config.yaml
n_layer: 12
d_model: 448
n_head: 14
n_kv_head: 14
head_dim: 32
d_mlp: 1792
vocab_size: 8192
activation: "swiglu"
norm: "rmsnorm"
norm_place: "out"
norm_eps: 1e-05
positions: "rope"
rope_base: 10000.0
rope_fraction: 1.0
qk_norm: true
attn_scale: 0.177
bias: "none"
tie_embeddings: false
parallel_block: false
init: "normal"
init_std_qkv: 0.0262
init_std_o: 0.00534
init_std_up: 0.0262
init_std_down: 0.00534
optimizer: "soap_variant"
lr: 0.00436
beta1: 0.95
beta2: 0.95
weight_decay: 0.15
lr_head: 0.0124
warmup_steps: 62
schedule: "wsd"
decay_fraction: 1.0
decay_shape: "pow"
final_lr_fraction: 0.0
batch_tokens: 262144
seq_len: 1024
doc_mask: true
train_tokens: 755700000
steps: 2883
dataset: "wikipedia_en"
Each number is 500 + 50 x the weight over its row's rms, rounded and kept within 0 to 999. Layers, rows and columns count from 0. Numbers have three digits each. The size before them is the row's rms in percent of the matrix's.

# layer 4 attention query, 448x448, rms 0.104, rows 0-31, columns 0-111
114:554439434509448514553561540523559406549426546567521559539481526444500477559548463488511388503468519498512498542584441552447470488579460572414493389536564419528543513481533531436550524478405516519519484514479527543467502445466425449436519535560566595527549459454561526520597452566535573493529552489373451492535537551525484525491544519531
114:500610572558473492474554558487558539499472491589465600561524547599481519554456514650507469500546450450550421468482440558504458545567486483536601424512509491527444531538469492414527541563586484478491523481502470511535401442465559503377472508593465508458574492592421525478530531538475504594519540528565515522506508447447385492478620442489
094:544564480445545508482530547457512486507526437632463428590546467545470459599554552458402471496491471436528433496484511442451500575547455623560530417443427538517574607507587465445506472485465559501476422499501489435429459467520486519521546446593587393459489475444472430558515614478509415487525550469423479412564546568436525469546473512386
090:482480398519494516497441460395465470465517534484402526565472464551513475401464551468416458467510548448588510533580442478464498510506463534561514510485502459524461496466463409463618485458398437409455493558393481395483450471543475514504421511425466396494458552529433459542448478540534439553542473535503449425525556528410560447471473496446
089:520433455522487541578476445471536485422418470461411594497474483495514455410451544470484419536520606459523493503565455460355536509573441444469474505517470427464440401469460473451563536502453501480481454506512553448505518500577507576496500480527377412528349500470420486531432463520557435573580476499534468419418572457357483602461383515485
091:514499421492550496557436533528537466494482444471477574491529524470519547467431557537476541511515438477477577475520430529420499504525554485420482453554548505524474424586514517499522564554564434467505462488524507439514461457527503528532501514644482375477494506518479396457470456445565445411546507481552428455425580570409470522413403550482
103:510575598520494422436447486529425411493556512522445530541494563505481423623553444566415480544593493577595414426520486472503460490397508600547506472544533473535565528482476493513465491458541459516534429517479530553501494467466427455471519486566493522482615527509492533467546461490486478566452548517475521498468535546487515336493523413545
091:505448598520429627460479521497531464454528473432548502580541555523504417510468571476450524450454467454490496445484475494417476508589498468533508470579508430441473516437533562536404498462480541480485556402484534522432449516473420456544491471538452543566440458539513543546540562616471538463472498535400535569540471424602447459484531476410
104:497448513489493506483507443518518479516538519440481538466412479498472482462513490518482569496507605457461563504525510425458421499617500505507437521476497473485499476462474559430452532578472406450473517510573507450532477505551578504448517463497518498464435513483506568593521431512538503609601565467530466403526412503517481619483506454503
094:512521613539495510588621484481492512390460491495508502505560456539457515549553575492542520572511448474494489521492471459501486541506430490433608518515474594506490624449496497496589470395573508522527509542463529581537434557511468475550539562479454486555576523519485525481603585494460502493558414506518494496522519469529490453474536473488
098:516476601474489569523459427445611578374504532488588504595441469506554439478471547502425532494413419467550451492434477440508537480489426425479494452558510465586451575549428494546574515528442459432594439518430431583533523598614569489557498504563478485523544491511515472534516536485519456431430466484487485562441477501461525475515501515498
101:482400511409458505391493581515556483598447452533407526478479477535543521537520486512478546515458610449395470573515498463488467415582563428459497550517400462521443485519499536509525596482552492395546517480562514485523409544432612587482461469488445500529499489396571518613520496539527460575517511482448522469539587511575543593531435549442
097:425450515521506540415538423492549514439386523572539520581548426563572516536487575419538488517398581452426549491494582440447396472489568418514587461453472430540456506470530530457447454510499469513534489523459494516618490460521450368551605480495518538477499526556489529531501612512465571547563486475471532437477560542534527475434499510528
100:489454448440624510504536521580526494426554484425456434539517468494502468626475490451540528491516513499463490431490550499467439551480561476550486441445446514504477473562447476481558569507486491561458493523573518511530481540538528547491486490454470471495458423469456515559557498491420473666478473502560530585488516431527592443477532368483
100:521502495479409475466560460535501474540525567468376513480546467417534495503390472538477511491444472461538501555503515463491365483505519531553487482469500498473397489491565488531454585468516483535573579455523517482489505541549546495527426433506385560542593443546522497622457576504535487571470454505509469520512592506458480509399536546495
095:545545460510490509506508468494507513499533524555461505492496500485477489403445509486455569495531477520578524549412541500513498478490457608486523657489572526479586544599528518562525515492563569452517563427376508510453504483466423595507520439530457441454625502482503598429504528442529489402577536490438526474485409452523482441535449549479
106:565489549536432497515585503538521556583462573521516516534519489513503485499462617441433489534342660472506566567453472572524552440450474454440484452469476490547417498436444463474497550477482589578536433541474495544480564489465505470512567526538520579542456492526487550511460545490477448480516429533434463604568440494488488394589590539525
106:573502597501460537425545518526510484510576557599419418538471506553436491559539576407453513534433424484518526631372559500459466441487529484514484527510419470516568575518573463531475452563515485513532517502459590530499496480481532462531533523513536446552468520516425452490557608561512478436573516570459597367491498589472551390521455504394
103:522411464410498612597495499427479509427469526469512500528403386430429436440531496484494462499446581591538463501556558402482540527521450388501439589518465424548495565512552551507505472475471542438556450544490496593532525488498442521546471495429477500524516437456488465573440483481451407547507468484478555559491504467526534478398380430449
099:554459501535482583504483454455488450486495519445480586529483449475385452423525496504462523590532536515561470549539539411421512566416386443465567591484553469545448474501542456594457489427503530502572479565549494485431602572473499514472459518404457522545395476476474514586493442577504549509461464499561417511478533414488449465648399438565
096:452503531618400555531490505503442553452438466478521556508452414470521490511499477440436532475445574450569490500406495416464436530580483441562480582482412475514510504430489460554481450443460417522426538528499438509429569577485495510496411421446484542559489498405485527536506470565463598500511397503469432536574475494477545477615505474517
096:498436445500561497600509506455436481438489531446519465491525528510479514478524506463512583571477588551640580469541526451459551526470508539545490502546482430488495466412495514498535454506516515428519544370436459478504482489543517566462447483479418542590433523551487493546439484552511491601564438517461475439551484557481439575475411448421
089:512475546459508472612482512549560559577487452458365565542440502474421493472471509480463522475457466532512510488468495488441484479515490556482410562488445534431461397532536490497547501510481469449458550533547535504497590460583448552543500433524513427436429475495497471502434360490605489495535517510500497454458502508502483606510475433466
091:533457529469426503477504506561515542489514502484551524436464533482364480501456488528504480510483402487541433471477531480534536473532515547537600444491493505490487456500520521496521530501562490539483578521397468504417498465466485547508535550496572565522569456459468503485493486387434540527420544604553550520548485369450477471568610457567
100:520496545544382533516439527486517532493430377474531563456572481481525453548480536445550460499444566493525538390539471494427475523486618471524461615433609465547464501483537505645462415459536420487513535493570559571578533469585458538488474442496544511457403511440598482532475522540507502483540546585356560538480436555528458471461467485543
092:515546409496528482570510474402512452467509557590604447479497442544446484402522489494470522516614445527536496470510513542478493486513439535566542571473402482513519553461434573485556391549506490488598499487560473566504490445542526499464541597488478461492551511584504538509521557452531496566502490532517520524463474487451589415475542480535
099:449493536524513455556468509585483516476559441429466498547489413458501369574537487528476481486546517452510486502564539356554432496444477515429567557499415424429506506461427557538545487519513405611509461537554486495461557439529453513469531454531511423566548470447558486570486400547506485481463500475615434474507522517443590540522507377480
089:514421592534553477532607478549483488469569515458576460477533416552531512475486493538507485478566528483465550447530559532525444538556557407508448466496495497492552460498403483422529562454538494631416477622446508403505498493496562475476399498576601398485390520515516537459481543514434527455412560484564495541509470490526495570509581469456
095:466506518442610500420504414526538491557542460489516510451514457522478535469537487465525519427480504598466525451540485467508421508432517532518426468560277532464568452536484433521396481525461470591477393445528482452531468416484485638528501572509524480473434410509466450535428446500410466543463545541577501505556501507522488510535512510448
096:439501525471429517432458455460420530466447530498438539448531494457545446414553499484518399463617480489552461596387485497581412430444460515464452609557529452496490509519518429478524408496550492516579484495512468480451588535483441435617504521505436478537535449567601500433501518592489540468431510451471508488548408490475579501479436603523
092:533543572505524623479470475422514432492494563520558403492494509532478486493558448624564641536562449532472521555519528593524468462525484460492508410484529466525523565468617421465551502587486478522542556517528474497545425544493401449369514596460504596595586486456555570530428400480541532532407515527568562580572465548487508476551471581488
097:590519565518404431456454472481548496448496567584563453390640500529586505508503567496468556534602487370472507540458488475539511458560430541536487520471474526449489433411558539496582487498484472399567569488430577573435528587459576479493466463488544501410439494497460436540541529504526446428403399493536574482512429501528510591449531608496
# layer 4 attention key, 448x448, rms 0.103, rows 0-31, columns 0-111
106:367574484531492476526538424539482531579524437535548501462503478556573573544498453531480452493457596480430351448519562510442484532498528400416461469528515530520524448473537499584499508615441452481495459526466361491552580398520456468604580569532493537450610474605473461507456494368519484468475460502562446457517534514500554541430536534527
108:458554418494527565544458492463447461528635486449572535517521425456506416445450512478560520482553574531520442446452451429486437570591477552533537516428502480485536441369444490520469490457441490517612493447498467537490460475476474486534607597437521415488409536554457414526470486571399390470538482495498515430573464536522614502474628486522
100:560477440492482428519507420485474555579435499508485499421513576478457489571486465381554480482510501477429508549482536577532519485447531504552503566652411551563426520506529535493493486553497491441490489463536529483558434531492415516526459493513424535532548516420541596483471506560551533500471541496459483480511500497538401511610544445538
104:551542506445440541493443401392481587525493427517412457566498444506433590373505455573494551488577437463545499555538554543540493490517448540477511564515396515583435599549480497407506438512476505416481544419541473425535453514494515416536504502525462497534583459469467503501637540486517542477465565496525540560458432494461444506423428446511
091:497558432476499528500424456525521597478494458536533440455524522527569598417556372520540444527565470464567492569516526521553533494495457477492493513431445469600522516570471477444559465438469479456460534547532382500553507514457465513473495509523571543535571479540455472477584471462456539442515514490495586531490525511457439530399557528480
097:501545444515489439480431486533509578456441504514603523449423513546594561525510412540508398521564508429573485523496540529516472529461531476457490527468382586576548551566470451511485461388384586514417520518519413501602568528532469415516503453544555546543563474557465469533558500453459554447465532487532579540423556491476471555491543528454
099:473568547520513464454554415511448535546490508474530404481477593451433518515551501483459560480490470526539516510527468425478518448526507460502513605548442505427537365570368467559549483550617486544543425531587505449363454492489480528487493473383511434552516513450498567532559550508460495558491503511558443515532451502544495529555499420458
103:471509551443495443495487453460463509501503570523478476480450492556601455488427529484516448397395488416484557498444513495492422458483565453448424603530602486507455547529460515547518468568478519459507407502539546528425473481570509477611474453482518417505497606519542533518501522610493485481552462512445413546465463574565480578635516407394
115:488488481528571395422496553513527444453552503477471497563517547566375559412548531473546497459465518539519518573443511496513510496578485442545427367506457504542648516406475540388409557462499519548523494480409512546471491539501476480513566563526463474549524418506450547478528505500574562509518477511572533459571610517438566543487558552542
091:542515564594540584500560482538541518512483539449460473525526487460429443551476562493460512543462524554519459528445441447469430434530483541544581467574547550474473540484499575491537533553495466501504524574416479502584457470542509578484457570463551537478447517449540521558503526540441481520582514451527418479533520518548530464527493419478
107:568484512439470534511533451480605481458518561545649498486500508637518541504416571462486492429497367477438500499404484580505521467500543444427461505549592563440432501476406469438545484588444489416466417469405495568532417540484563472511466537533493512560472486588485438478516476460536503566480459456407424542429465469565495526629444529410
108:475499506478417528533452500502510518522431510496468527494495462585488519532591492513520503526364597457552457526533461456413440488564411521536432598579425540467544441485551569539465547526474596416485535476637509485436510520500509531471507519474483535527552452502527450573531453534503417521522557512498612441468585549491594506478491545512
110:407480508510479533541538455505489560503389559478500415556579389471597533467448516451538510490397582522472442517447596429495453444505496473507620423499582484446441518489610551472528573471537490466474494569501532450602533388513415426532511496471568501456627512443518484471533562518456559506552463530490435369435471552540528429448457370446
113:500443494455524499549488479552510489449574456414461505509587485526464413643505510443456474447501453524469514404500511490456458497552568541478589470463474561515515490540637517549484488472499567586476566579529505526535514513506570457498482454444422453466531459368492523509478493474499421590564469498540536507516435463517531581498541399549
121:485423470597442516451549485439488450475530566457485476587564425490523535576448560536505531553471431476588511521540542445487498504522530507504578475540497474540435416551512440525479616483502488492569476420528466510418416535470500518482407524422449443405556448467579488504538500488494502553523473501514434442441524561504551592453444532416
108:520441552447545385508460497508487490502466522510483560506424527475579536464524502499393668447513545545466511522445532470445505504498518518509582558439624478486491561553563446464491531516509509567507473464416477540483505631529459620488522422576465488352514465451485501446501515519498522488605492414474552596526410401473520447423453483548
102:455588462536475505446474483432476487609517520437568557401562459540532543513454497520543575561537443513502449481411554397572578493548529432494519518492419533511514538400567536545384481527550452590466524554481463480467578437531455490492506474454461469461564549511558542485495408458371476571477511515543415517507538481536513518489484467555
111:499489528442516555520561528532504501511572502470465537533538463538431528473421509503411516459443673434525452452534465449483443487450554425476480499482499539488480431490528508425480519617538492475505504470552584394464419486501502557607497498434500475499546489470442556521463581478516575546534540475417525523444559538576514539572487430492
115:514534463504576353500492394435518466575539511567394535519558413508524624458540477518532578473562475473485433474460463519547452488627463491511492525445434504610527540474523575514559506459475545555521512479483461551528542517515492419589460492516420530555538487524551455510508570467390479534520556465538412542584457482428469609561528448484
092:512581446442568511486417476565494518481611405512576444530487488541607515438514452509526479508476532519520476495450444489604488536647490521468485443455515508504552407490469374488561491422506495505526504544478449471532586519519529524461575554415556486441472533534406431490554551461483435480579484523572537518585513464437481498382554585452
106:495416499451482524505563534534498483413535523535565528512486509468584468497496544501517392603415522546446425440405483538598456566584471392497460423433649461495541484460476426482502498536620451493570482494448501486498531540493458525418545556499463554480451550591474537468508428541583492515515463524561507497479528485515516432536480544463
090:529541486467463541519387481491465554425538481578527601550463486462640576394508394590553408508613508499452515513485516523523542508485484431453469456451631550434515498460460441437521500476511501474515483499483490456400560549547492466457480476481482448490551474556421474523599467474552492464472549550568560471485537551471459453507448505540
099:474466468475465439496370463502454542404453499502491568461504503470517490585641466553576427491595513462619512460510516532516434559439518540532491455449441432560479575577531415549456498339447548555462570383469422552479485461474512477532482394562531514560581425560469477491500453527454546455471566515463620453390602400408472543511481519555
091:486491509560503547394507478531459338527401491484454531516552447523430488504550605422429596553481447464523479423490500442464440481493479513498536448539479471436491432539537615596399504541482491500474527441481512509508443484461496559539509517547503473606489412485522496508476503573539506554405474443457405495459526379488484518551522558501
113:556487485452455574523472464500517502500441513432426562458557398456642439531471511567580512467570507455464496409548560555476476466538493517466465537475582495456479529462542511526465458441369520442482587472515506490604508474604492418572554447595554527537538482476556455524580502504532497507469519518382516379527482542570533492471529418425
094:492482470520457465503559450516488544495488474450504499577546456482549590495543499591469607604508526518467418453537491498446584501548556404455578609497359471521587511457515527494600428444524488424530430560584468487596436476456554497568550504468539458548531473611496418534585462448400496652488484454518509411578511593398484417447449448457
114:449594558465569550485472471450505411440534582455411538507536485558542480558484568552447555439432487473589456485517490396571481548453520462474552531457519402497514482447450545550622545516473476589538312484424505522400500520487540539459464485479568420491586520396590544577404498485473375435549479439443568451540536559495590528479521485558
094:504362542546477448510577485509497520477494503448600503431566463565424548439506489475536527510529565472469441523450475468510450457533535442433467502465547509526506474504546513512380561458505565491554484532384537473504549560511467458493522521500510507583487486450534520511412554558492464485453489536586454528513450519537494551419555518475
104:441449455493581495446456465480487505556516433468505349620481532506448513459495504521502587434435606506490517493452553414480454509502497541506425575473398538557529495551414547574426501530517508486496492492591483483501522509523502537541508536506497426456411453574517544450468531478523495453562550516450499497507457565488524471560607501524
115:476492502486498518483473423551484525491533533466488450505546484552519447517500468399538354445541508511494434533530492502535416500379551540475492588459650401491470474563500470454484400530523503513491547474487419538507485445560425491523470537571529455324577523516538536507460507512504487540469485474603447449581499485572537458521437551530
106:452603521533446525464539421521546481588498521426455492429564520471393565490549519456458618569475408453516471494511528421454525462539447520511481418561455535534485504425514547541571496625474436540491503434505531532452534511510403431501480454458532558491575526505534574519455506508563582513455476489604542489585544456504455498418481618477
106:599520529518476458505505501501497465447536574424479456373482476577535573510466496558529417519516457470526563584420452567504531478548455555426422549464556580462397548432483461520579539476492446428473571464461532524553479537476552441554464443531545547534442537536484500485488465496459365480472428500513496504545512540524534501438554534442
# layer 4 attention value, 448x448, rms 0.107, rows 0-30, columns 0-111
093:466571514555482415462471450590521435542506474475479590441535515577534528368539494482509478652589403463538455506498437509464451487507466506471538409565529527517437620555493507442485485441511569477491490433488646519470479502544514496562506454701486405474632513527590437503483516477407521524460541491568445491456483535530452474577505504480
094:441465383460599496527537537566476574477534575539574585596578519540463444542517378486477453466477440494401485494476450508421539499507500524432516486504606494539526511516559540534484479564502502475520499456549480452565466596452499503459505460479461465510497497583484571534441510526479476567540461530561529504493462539458519426493508534618
097:507444448509454499504448416492499452555535495495576486528491430505550594475514472512491417475554528524479432467439493497518529561458463450546468494455498427485579431468537524475453509461497460502485521459467512382421650567567481427532607462503528593471545492575499563613470540569472516424478554452538509568486461502501572651493538601581
094:567502403453504474491547479600453438571493515535468580455455547440547645565516554473505489531444443461481455499545534491509398448611547498426486480503542527463450507520492432453557484490517579577458550447535508471610440539517515561527453537457522556458539456479535565562530602455485486650472509482550516442554494508499430545510457453434
087:516413519484500522500473436485435549579513479480418506456538506535553535427460533390613645554482518434528523518477531491540552493479532517375554514506461515484582420503560450494534508433507477482492546536581458476511494488486505418460529490476577512499496551608554527521504475484523536462467554573501532515558510508499487517457540514519
092:490538453436448498366420507597592430448525559555429445455485483478575423484502449593540456504416540472521455471607511456547544460529534501469531407503567471448429398440435420584588484494520409520469513546552511455579436614503516502449517513487442522457514427518583437512480520565551446475538541539528523407443538471449492469458437449507
094:577521557524533466542543454441428466470521468445477562514510456574563527428492575470465546432544485530473511565437481478556510538478558460498476482562484430514468564488492500533511511497528440564592574525354489414414469552498527436561427546568467448467524500566606428480558505509472399489497443455465485481485492463530542526482483557560
090:477530473533480448517543493484558492473659522591469453639441500598413476494426512484490523510497454463419445521577581512492436397544436562499567525490502402451492489540476457514572469525462526570594403520455499566556419552495502550517466508495453560481498434458545443486476478564495531535521441512590438564602531495523455463573458567458
091:432477494457567485561549469418520479451408513470500535433514450424493549518470497525480529494546491578604405413529529523602499534464456500625483469496461490537514572505517531430564461498591452504609438563564577491484486468530513486544551528532503510563611440600569430533499525482513501502533518378430403565534460512590482498543542425511
097:473451463421511548480493547542508433586457444431551535515579458509549537461522568541415486590596459440480442515446508530484497546560448468398509567444464433598580510429422482527457603410567395480519568522421537452527570587545469531562617451513528492442584444498465512492620512615483510480495576465396496601522422398514490421466433539529
093:474507589446468564563448512459513476482454431526486455495494527539524554415378457562453561529564473493536563592533533569574492482513486477595467556344476432351555475549518491480511487536496471514491422468477502542476480606505522527563501450565466510476556570490588504474590417441431507470491487485509459513497378411553523473601394414480
090:436492566493470546460619548546578508508458448531447416443589597527482530486513517505545528506426611566554524575573535446454426522444452515504399513509475538389481478508494537401458483518418558555534586485447548544507544551541534497556431464466518513503475518536533544455505502520594485463553557592513526473544564534432514650608525509398
095:446535472486457498540565513519508500509506651495420587487419516559512481503407531519485524546527503572397500518451409460475452602519498482495498397527449509500566464481443484505531476492520506504484554546473434484529419478477420492440476550573536486483462558491508446333458481492471463524409485543563461547474382495468506517484398544479
087:463516486470545460468479509509454483518548527527453495529496434461493509596556496591577538399572422434413398399436470488454543467588441515468545432461500479521501500530603473558455550418466479506543490484360475474502482532498388491498456536583480628488558489469517509402569547535441457495571538454567489513500468414441666493449441506553
096:491551417441584614488521511483510496513549520527472516520461497502498524566558494484558531441516533542458580523553498624501565491541488429551523442522485567575577447506524488525505634484502545521532525498455454521530482558517559593483566557507423467496548440488487482480477521481465587587474361473579490430577535559424497508496541551485
101:491493491421500516472481504451553524480483439443529493495628517434483525530459485464533517449373452413478530475488571535504459513489490469513413478508430510463519422439500458473488459528569477529354594443500474505584474489513480468541495583423493414417583444519476446510481529556603433409511496529584420528619569583420609469511495542599
093:554479466446422517541492465429532504563394521447493519481410562528518549582476461486565451486531573507396438526467457460533486477588577449506496585521455469436553508553512516420497438479540504568509557474463537542557540510510512412413492584433509480485461425497549550457492517510498427497458535532450448484448586512532536512526416550447
092:523529460475513456462573569555517547469520532452420526542521455583513593456485458504394532527461427586477529559532525425479509453385550545527496484487561562497444546570581401441577431438439511590546460490451492474434483461446560542476482466397572435533512478548524591502498456425455504526472488478580443544546425422432570410410554529540
091:504471470567449477507485466548517495530415564481585416506478534521487561538558529390543416517521571421555463493550504469568510488453576496457505520473382555539499429545499441505533511507504461437501468413585503579519417613491388487487501435458485545504568514475407515429427438464544465464519491513578476424461497507467608498551421489509
094:487468463447509473464481537509453497526501454597458509486515540410478496560526527528528533513444457602610453516511526507540485509472522523529485423568524495480396481436486563508511478536570475463517499587553471433520510508483502531542458468521561506513523444438490563453576520349509509463435494458466500485509563415485468431513530536397
095:505503537556520465425483509496534594562427450454489557486490561546566588552463570524553480433484491577552471475458545452535580472476524488517485488375496542505580417528457517568467465516443455495532491448470484436554478480482514527551620524572502555495528491586535537527490476514531549491530420538518587489456454567445557453491515524490
096:499493587486509516492395447530421564517536478405538560557547458476535520453499530516488424472568457490535567552491430459507570585509368527445477495493521585527505483376528450441399560425471429530539517545538464514583531480425483479538531496527505558465537456617477455435508493527463480445558579448505461529487484542574518548556482581497
096:458547511476467477502442459473504422489511596478622559471520523514486562511456517434413490411486551566519431529475431535456591511449477364578508539545574446601590489464468420541526443477513501572468548501471473461532520488522609505477499546586506442494413497646425540361471591457482520531532511434557484583485535460559492519556539509495
097:531482546507415571526533510551504528450523534491418509417457465496548482506453472439562497491457521381464525556518509508439494480508557494472480517525525563523481516484488601439454490517504572521622564528511502489470474506565602481589501507518480531491452497529407497470380444554529544525431512465473540515476453605517491516526574550489
090:471495557549503472490479482436523550618465544491505425472406548452619456459499626499511511490482488489522490518547517571506507507504482539588436587442571489441547404460454538456570541491515482579583472450497595481585464611571513462508501484514488513471497458484521584449485555524598590522426433449464454448561493527440484418626412493453
093:550480485521490549475486554545572505442478554537445478504563455514582495533435440550478368559453423499471442552511511524555469522574591494490545476439498478512499538516531462481523474570502490580501431471469571513474519449473512478571522517619531574499549557494529561444556533475535446472463453456379548543449413451498397494543423552484
097:466460448457533456468485460506488482434487468527444575592559511506491461485460485514524550517434442499633515550550432559538552456529564548496406510462474546541511497427400559421546485561496523444507494532425490501463463445492466531425475560522545495542537478535572402494448531536499526569471459543487556521528516414591506418476531437493
090:466520530487618517475504504424481482585482454560479522438493395565455467481607513457440465521516509506504586606540449520486486488499480499449538576521502482520466521465472530526462502465444538493480519462421564518527522564478547484569439484506499529493445461490423566532514467510491570572468474539489507406527541520486452497533472501463
091:575438551484553542533533517576520405437504484580585563473575501542518454483416498523469428452533533583567452473521464501496564520490461480422544391485482471599511445552497488447570587490498487566529510547419511522396493521519469484531510500500415496381469479477467388496549473553473531544436604434522511501541435443534536471490490512443
094:488574442511497504488486541506545435461488524565514531501396565474477503456500470514534432453422437482485406575518505450492408483539513499559580528506518518473390533576563490508542466536497595592447519584553522449498523516529587467499532545574455444461568459456556431610615500528542526550431515525526442468477466416437411405477400510517
092:422535528587408461514500513440538535495490563547470495470532406623472597484377444483542497393482477451583510446498483452466518438474536492454411510451488490439504463510521516439432421507493460486527551531525547481489462477572480414528518530474552493426527531455525490433458465482531604460491562576406495459445504492574555603481532495551
# layer 4 attention output (transposed), 448x448, rms 0.0981, rows 0-29, columns 0-111
094:489482469418542470495485528479494569449443439531425522475533530527448477546421451467456587405453516440361623563411530519565423522489482503507472515513502419451504400466503493556569491555567455441439439526537423460493474489382565502443549556507469455538434509462462428458594509494546416464436422408505521441542520480463541542430460502534
091:588515580476487483490447454558515397492571468506421458422438495517525446430463494521523558567481565487509476391553539494482480450546482521548524553449459535607543544482439499500466505505541487474562436463501488459536478338514548491480426566594448611509493500451563551485569547478493457504488403498472560465523448410560504516396476507392
098:500531417431520539484469552572473505482521523486451538436457628385497404510437470501512500582411473552573489576445535528493535424514529542474426480540489533472499528466501519569525483536555462467512521510530463519543456435495504481476471567544565489522484482507500503423505497489522406476585436547457585581408495495529491456534480535430
088:548551499463584535482513663474474449464519410451528420551541447515516429528428507482473502525472458517460510465502523456504461523509572454509523432508488543520545419480509585564438466528488438491547479486509534517475529503526505469468429513450533479423511477438409422398458457499569562464496476466465447533451551485481402510481557489524
091:461490541545502492476469519509554474575567437535517557490489454405574525469571468549452488435524557488451436518477401497476437516567448517513532566532535492518565574547525585570423427503483467472529613436462506512469457523448468581546462559616448442467607470426438455537481597429503463448538541446369471483451458433480517585472523553477
090:504536466640462546496487478488507519472478442452581482494551447560433536494504496437564437420544514584499516587479527476453415524518433524485513441494514602528481507497500559409442524587512521494460472557476479491535510459456455482505475538574509563544524584454517490526458432478390541539474442497546529573452410466560552522510457433434
090:463543488468507489520467578435628509543533563489486463527453542479538494526493497486513506482428569478462447441524441469481493550536406467644414542516391555433550479499525507507460572500452474528390495509617485596465498500485530600400550528479547589581487487429489517521536542438468584483588484475499498541533496495486534492443497415490
096:460419509489497545507482540535485481487505445429588563500440468468617593523500539490584547473515544517498452519538471496524542510511591375480535483514466562456469478513511555471451543517615468490410477587477443450609455485578621392493439457484512477502425523554467484497564498473525523515450568582490456470467475523468435495516647500539
090:525384549518454450560424488480476470528552391513581450544437470547523517499575548503456526489548494469368562553437411437494530515500442436396427487510528518527564512468452470553468517395455462468486539449539525522471531487472517592500443437485468520438465654481465557495425459546530444501504525503503536553434452492479420605524481529528
090:578540486476493507474558509536441554487492472553515485472488515412614473449480471543442506490445504493433539519549428584524432471486532528539580394465511565501482516540506524512642452454460628486482525511584440467498497416513523517557395511611499464525456535502419502504518501352488437594486440437541490542463565616467493539534504592473
088:497544468470575506441571399497596504506563458504534444477473433522515433536556549492535436523561510457495441483501458501441493505455581480444452455580520477540528581434508488518463565501545568531501582499506479539530480425523527563417513551494509441588431430492437526560491495597585509461531465433594509555472539583548547574467564541464
093:580542435535518474624427535495477553433537538440517532524493482493513461468525474444550485540536474442437467387480515443520518444535535499400586566476472472487541574553518536552483471441544555537566491546583405478435481531448435409512519499492496535563516577506502575416498546450479519460505476515490400417486495527489386414453512546567
096:611478605472500559450442507552547528412493449469569488541578472481434468519594411435481469486507485497574509534475453546479559533430442558539497524523545447515441506544513593457498486563537490468585466489568410501464549596529537559560464461462465527584515483500517482547503504513493499551594511462423548545476551478450496492544500402555
086:556432543471445553486494543554484470528430501506528517416556427538547507487429488477533422596513564537564509488590545522453393447411505460517527495505538425506559485475424519408534503450485452474484524475551533611460460547457519485504500498523602454557472493585532439472534478491494526485538490534427451468431653475480398558546519556403
090:408407495635525526460448507526517470432496556423536488532577486502548482446458551450486536477541527500514512475487512441487408517475481528476439485461410413444508478511520538451486449573429558612438496501508580525527488501463463500490406503503563517515408552538452532490458500590491493454475582507557537502490485377526471499582425423449
094:504532477591458534431482499546564432571379474520432527505482516484496408457469567530458526482498509552504555547521486507449498537411463505542525569451563504552492561524524577510437498461448512442500462533439481492524482538557526494511480425578443530516343568485497482485540553501559590441481443509310588509402447455489431445467481471475
093:476492507531518499533495501614476533521515423493537527404578494503525521517489460439522450543475513514500517497545505488523413539332452543460446515547513514541486499527506520584436604498465598497459416488511411491551523473462539517493595501433410453538549566520529460552564536388477495512525480455591559500548451409482469434537526461428
089:385508480577527510478442484558527431548455562603544537509499450407455401453468509501569447517487561509486467516477499465480469533576532486466483587480554487488455482458422543542498538574508489455463530599496507499472541541524530464561546547480453523534501492485557443558436573489508436464432453429571513432441549552512439441553490466465
091:534552541487430580612473441479443551553543499471551476451502436439459493521462495522520513541467435596468519505415463507475552496494570529438553481531631446440539560445427519543515481477538540437499498505437431497557622503573442476513444541530524443521512534528512403486608596573499472465533497479500485588553583417551448495501520573510
096:518531439474592532518526474515498516471491524530437446553481503499441556495513454408450449460529545467489565488436490427452478480513459364575518479448541529490546599547448518547487563490471505551482387512490581497472476492493462484464488513561438409523399531577508526468545479448431526581508492528556474511482492512549566514388471417555
089:444553522530482446454501559519527483377501567604457439515487488461448522494494516467452494537506510459494385487465499563595488502538507535459480556496463430599407546586558534464474651559516549466481483500473431601442470502545548459503480470507467493538507479547542510533511494488434476449574430579439522550445470453504480469528541581560
093:466513396452561503513537509433544454491501523493495566484477587523552483470379518536456553552385578509453460436433506460470469567534511456499475515515543355494446497587472483638496504517549523454454571486520547449484454512526509506467436467462540377508519464477552522525643565537502456595511446525460541554574510377445427421455468549419
092:474455477529562521439413542562504444472491470515438447511530469479514414542551434561573578502408502529507578524517490523459442450550507565403359440393385489492519441505459586402480495531493537493504488542526432501517514505465385475421444460422478558559552523498493591498506476474493580538554395532430461485476457459483470557523520506452
095:600553447525499505506414538542465495528520495494557491514497563455576512460512494524514442443444433516504521514494438495524571488593424434524537491545538549421517539486475458537506487443521499450418468523470537477593582520438436500466555493393510444588521574478522532552521464542566417406488509499486485513523528464426463538516474468487
088:540405503540506527464559473499493474471535512497469628531516545528345471548502509510433506524477461535333386552466535506471439525473514440485482447601419505560487568521522438491476551486486539595506481516452505514521569478534504458524545461540520489560568446457315498573587501469488412552561489538460465524432560597445503600376581565544
092:465534502458562534482534477423458440504477519466491568526498540466482535481499544551518604466543534463406489520550450505536416437499494444579552502572526508561494407448448473530465467429521487473528503415486369510536480449480551499445575531403525569489505557603499423513512478543458492531451432504543492454476497610473503423483598521602
093:467524419503453525497502522458443511438505432466562464505414577435548552410598562468499469514509582405397549457521523545500438580514424483499542371484521491489479508490583484462556517496523403509444524546535514515490483537439552553442524536501465574455451612466446487505490524498456518501475522447432444528410503459410481491495548537480
090:473473453554390556497449573520515564471471512402494521466513528491530536441446557577597444447517464537522414525497560481572439459390525504498502510565451531491455537513543534560475484519561452492511519438538440406464538422488473487532520538508479488444538576453582470458553455486453433539472533434611483576450504559542479493476535472559
097:490475475530556443436542482451467495641440561433576478434430566458475527466547485531511568549420426527416547585504501571531433545536493409489551435448502502508533561412503510511529510490422488459511487546539388434562525449480553588419533540457573474641500515450526457498423465522551538534450473604439491559504539481521478490462463528494
092:534478655550507525558543483518555493523544453527569469478574488510513502580507512475511515537568518590527568397493515486476533423531550477461444437537492555534500503485472481533541499470512469466502489448477481488603517484417405533484570525514609562540467464463365518505467478442461457412455532532535483494491523461542482533520535419540